config = dict(
    n_layer=16,
    d_model=256,
    n_head=4,
    n_kv_head=4,
    head_dim=64,
    d_mlp=704,
    vocab_size=1188,
    activation='swiglu',
    norm='rmsnorm',
    norm_place='pre',
    norm_eps=1e-06,
    positions='rope',
    rope_base=10700.0,
    rope_fraction=1.0,
    qk_norm=False,
    attn_scale=0.125,
    bias='none',
    tie_embeddings=True,
    parallel_block=False,
    init='normal',
    init_std_qkv=0.0388,
    init_std_o=0.0,
    init_std_up=0.0388,
    init_std_down=0.0,
    optimizer='adamw',
    lr=0.00154,
    lr_mult_o=0.629,
    beta1=0.9,
    beta2=0.99,
    lr_head=0.00632,
    grad_clip=1.0,
    warmup_steps=401,
    schedule='cos',
    final_lr_fraction=0.1,
    batch_tokens=32768,
    seq_len=1024,
    doc_mask=False,
    z_loss=1e-05,
    train_tokens=266600000,
    steps=8136,
    dataset='wikipedia_en',
)
Each number is 50 + 12 x the weight over its row's rms, rounded and kept within 0 to 99. Layers, rows and columns count from 0. The size before them is the row's rms in percent of the matrix's.

# layer 6 attention query, 256x256, rms 0.093, rows 109-130, columns 128-191
095:45 37 63 65 86 46 48 55 57 60 51 63 54 34 53 60 53 69 48 42 49 40 50 43 64 47 53 43 58 51 53 46 41 49 61 57 40 47 48 55 23 58 50 23 23 49 49 54 58 56 40 49 72 47 28 40 41 40 58 54 60 59 28 47
088:67 55 59 38 54 64 52 44 41 39 59 52 68 66 39 40 52 37 64 49 55 32 74 69 47 41 40 34 34 62 50 79 34 28 64 48 48 32 55 22 59 70 41 46 59 50 60 38 48 43 39 45 43 55 53 54 57 61 52 30 45 42 33 56
098:57 58 56 45 51 55 42 34 45 35 65 76 60 47 36 51 64 53 64 38 40 53 69 42 42 26 62 53 40 47 56 51 40 50 62 41 48 37 58 31 45 47 54 28 48 38 44 44 77 52 47 57 53 54 39 36 67 44 51 55 83 30 38 46
100:57 33 50 54 52 70 39 56 50 58 39 65 44 30 65 57 42 41 69 30 70 58 50 47 45 62 41 66 61 62 41 49 44 61 54 35 48 62 61 59 32 47 53 40 30 27 64 35 49 49 48 46 37 57 37 72 35 39 61 48 71 51 46 39
107:50 56 44 41 64 44 36 36 54 49 48 57 73 39 45 49 48 57 44 40 48 43 82 47 67 34 47 49 28 49 50 54 40 45 66 65 40 21 65 59 59 52 58 34 55 33 47 45 59 63 33 49 61 63 45 50 57 36 62 52 63 64 42 46
119:48 31 46 46 57 68 43 56 59 51 56 65 58 40 65 47 61 61 55 36 53 55 60 42 50 50 39 70 55 69 58 38 42 53 70 48 30 45 54 67 51 45 39 33 47 46 49 57 44 60 47 48 37 49 41 58 40 44 67 44 69 45 39 51
117:40 29 45 54 36 39 53 44 66 58 45 51 42 52 75 55 71 45 64 42 54 61 28 25 46 74 46 57 81 49 45 39 51 60 46 49 41 62 46 53 65 39 36 58 53 45 51 60 48 60 80 65 41 42 40 48 48 57 57 55 47 50 58 39
091:63 51 53 47 53 46 52 30 32 47 37 47 52 46 19 47 34 43 55 79 63 42 79 66 50 43 60 54 31 34 42 48 49 29 45 48 62 31 65 55 54 58 54 63 59 44 58 39 60 51 49 61 61 62 55 59 76 59 50 46 54 65 60 39
091:69 61 59 55 40 60 54 36 35 54 50 35 60 39 18 20 46 43 53 62 55 52 61 56 66 50 68 46 58 44 72 76 43 41 44 46 53 43 46 30 44 56 69 49 64 52 60 41 89 47 46 61 46 46 28 55 60 54 53 49 51 72 56 56
090:59 48 45 37 56 55 50 52 55 50 47 55 49 28 61 51 61 62 67 43 53 61 57 39 59 63 46 65 31 47 55 54 53 36 41 45 58 45 26 65 48 52 58 45 39 18 57 59 70 56 26 34 69 53 29 51 47 47 52 51 58 43 50 38
101:59 47 52 59 72 85 38 55 61 46 53 52 33 51 65 42 64 44 41 41 38 43 57 67 51 39 36 63 39 53 41 58 46 60 48 34 63 30 38 49 45 52 62 38 53 34 43 43 38 45 12 47 46 53 47 40 37 51 47 36 68 33 36 49
095:54 25 35 51 54 63 40 37 44 43 54 66 34 52 44 63 52 46 41 45 66 39 65 44 41 48 43 51 50 56 44 12 53 70 49 60 35 44 57 59 55 39 35 46 60 35 14 44 27 51 30 34 11 49 53 66 55 48 59 40 74 54 29 44
088:65 08 41 51 58 70 48 36 41 23 52 55 41 55 51 44 48 43 50 52 49 45 49 45 51 50 34 58 47 50 40 47 59 37 49 40 36 25 39 58 53 40 64 53 63 26 46 53 82 52 26 46 46 47 25 53 66 62 58 42 66 49 43 36
100:55 31 59 53 52 63 52 42 53 44 46 43 31 58 62 34 60 54 57 32 39 35 51 54 37 47 30 30 47 49 52 14 52 37 53 41 39 59 40 41 65 40 49 54 63 44 21 55 55 36 50 49 33 55 45 45 49 47 54 36 42 54 46 57
090:46 72 56 55 43 33 49 58 39 44 39 68 68 62 49 67 31 42 34 41 47 49 56 66 59 58 51 46 30 60 48 46 55 61 61 62 54 46 56 52 38 55 39 45 16 69 64 47 15 42 43 34 55 45 67 59 36 52 55 56 45 46 40 54
087:66 25 38 38 76 61 38 44 64 67 51 51 42 49 88 52 48 46 44 42 57 62 43 52 39 55 39 64 41 48 38 50 59 59 50 44 47 68 51 58 51 45 53 45 52 32 36 55 64 40 31 27 31 52 41 41 55 60 51 41 68 35 42 44
096:51 40 38 46 39 62 59 53 57 29 44 29 30 59 60 54 63 55 37 35 46 49 48 60 34 50 21 32 61 45 48 25 47 62 67 67 47 47 64 48 60 37 37 67 61 65 36 46 24 40 55 36 29 45 68 57 45 48 48 54 62 49 39 44
096:46 32 59 31 33 64 63 64 51 59 54 48 45 56 90 58 55 45 59 32 51 91 37 58 49 61 48 61 51 61 44 46 53 61 52 34 51 70 55 57 46 39 46 64 30 54 59 66 30 45 55 52 45 41 40 36 41 51 39 42 48 48 72 58
091:64 23 32 37 49 68 39 54 50 35 44 31 41 39 72 45 60 39 50 46 39 61 61 58 47 40 39 63 37 53 31 60 56 61 47 37 58 26 49 43 63 48 52 60 46 24 43 37 72 50 28 42 38 56 33 40 53 72 47 52 68 37 58 33
098:58 36 64 37 50 47 40 61 70 53 42 72 47 42 48 42 27 53 51 44 65 38 62 39 60 45 54 47 25 53 41 64 49 67 56 62 47 44 38 56 47 52 54 28 66 26 43 56 36 44 17 39 46 34 43 58 63 56 41 51 33 53 53 37
091:69 57 58 48 33 55 53 39 44 42 44 57 52 69 45 54 49 35 72 60 51 46 54 56 37 57 42 61 51 34 57 52 50 65 36 38 39 34 61 55 55 60 58 44 69 18 36 51 47 42 44 46 27 53 47 51 70 66 55 27 48 73 60 25
100:52 65 43 28 49 27 62 65 47 41 41 45 53 65 44 61 44 62 56 58 40 37 68 58 56 51 60 46 47 40 50 36 50 40 47 55 68 54 28 59 48 34 61 62 39 56 55 54 55 76 58 70 57 62 66 52 40 45 51 49 78 55 40 63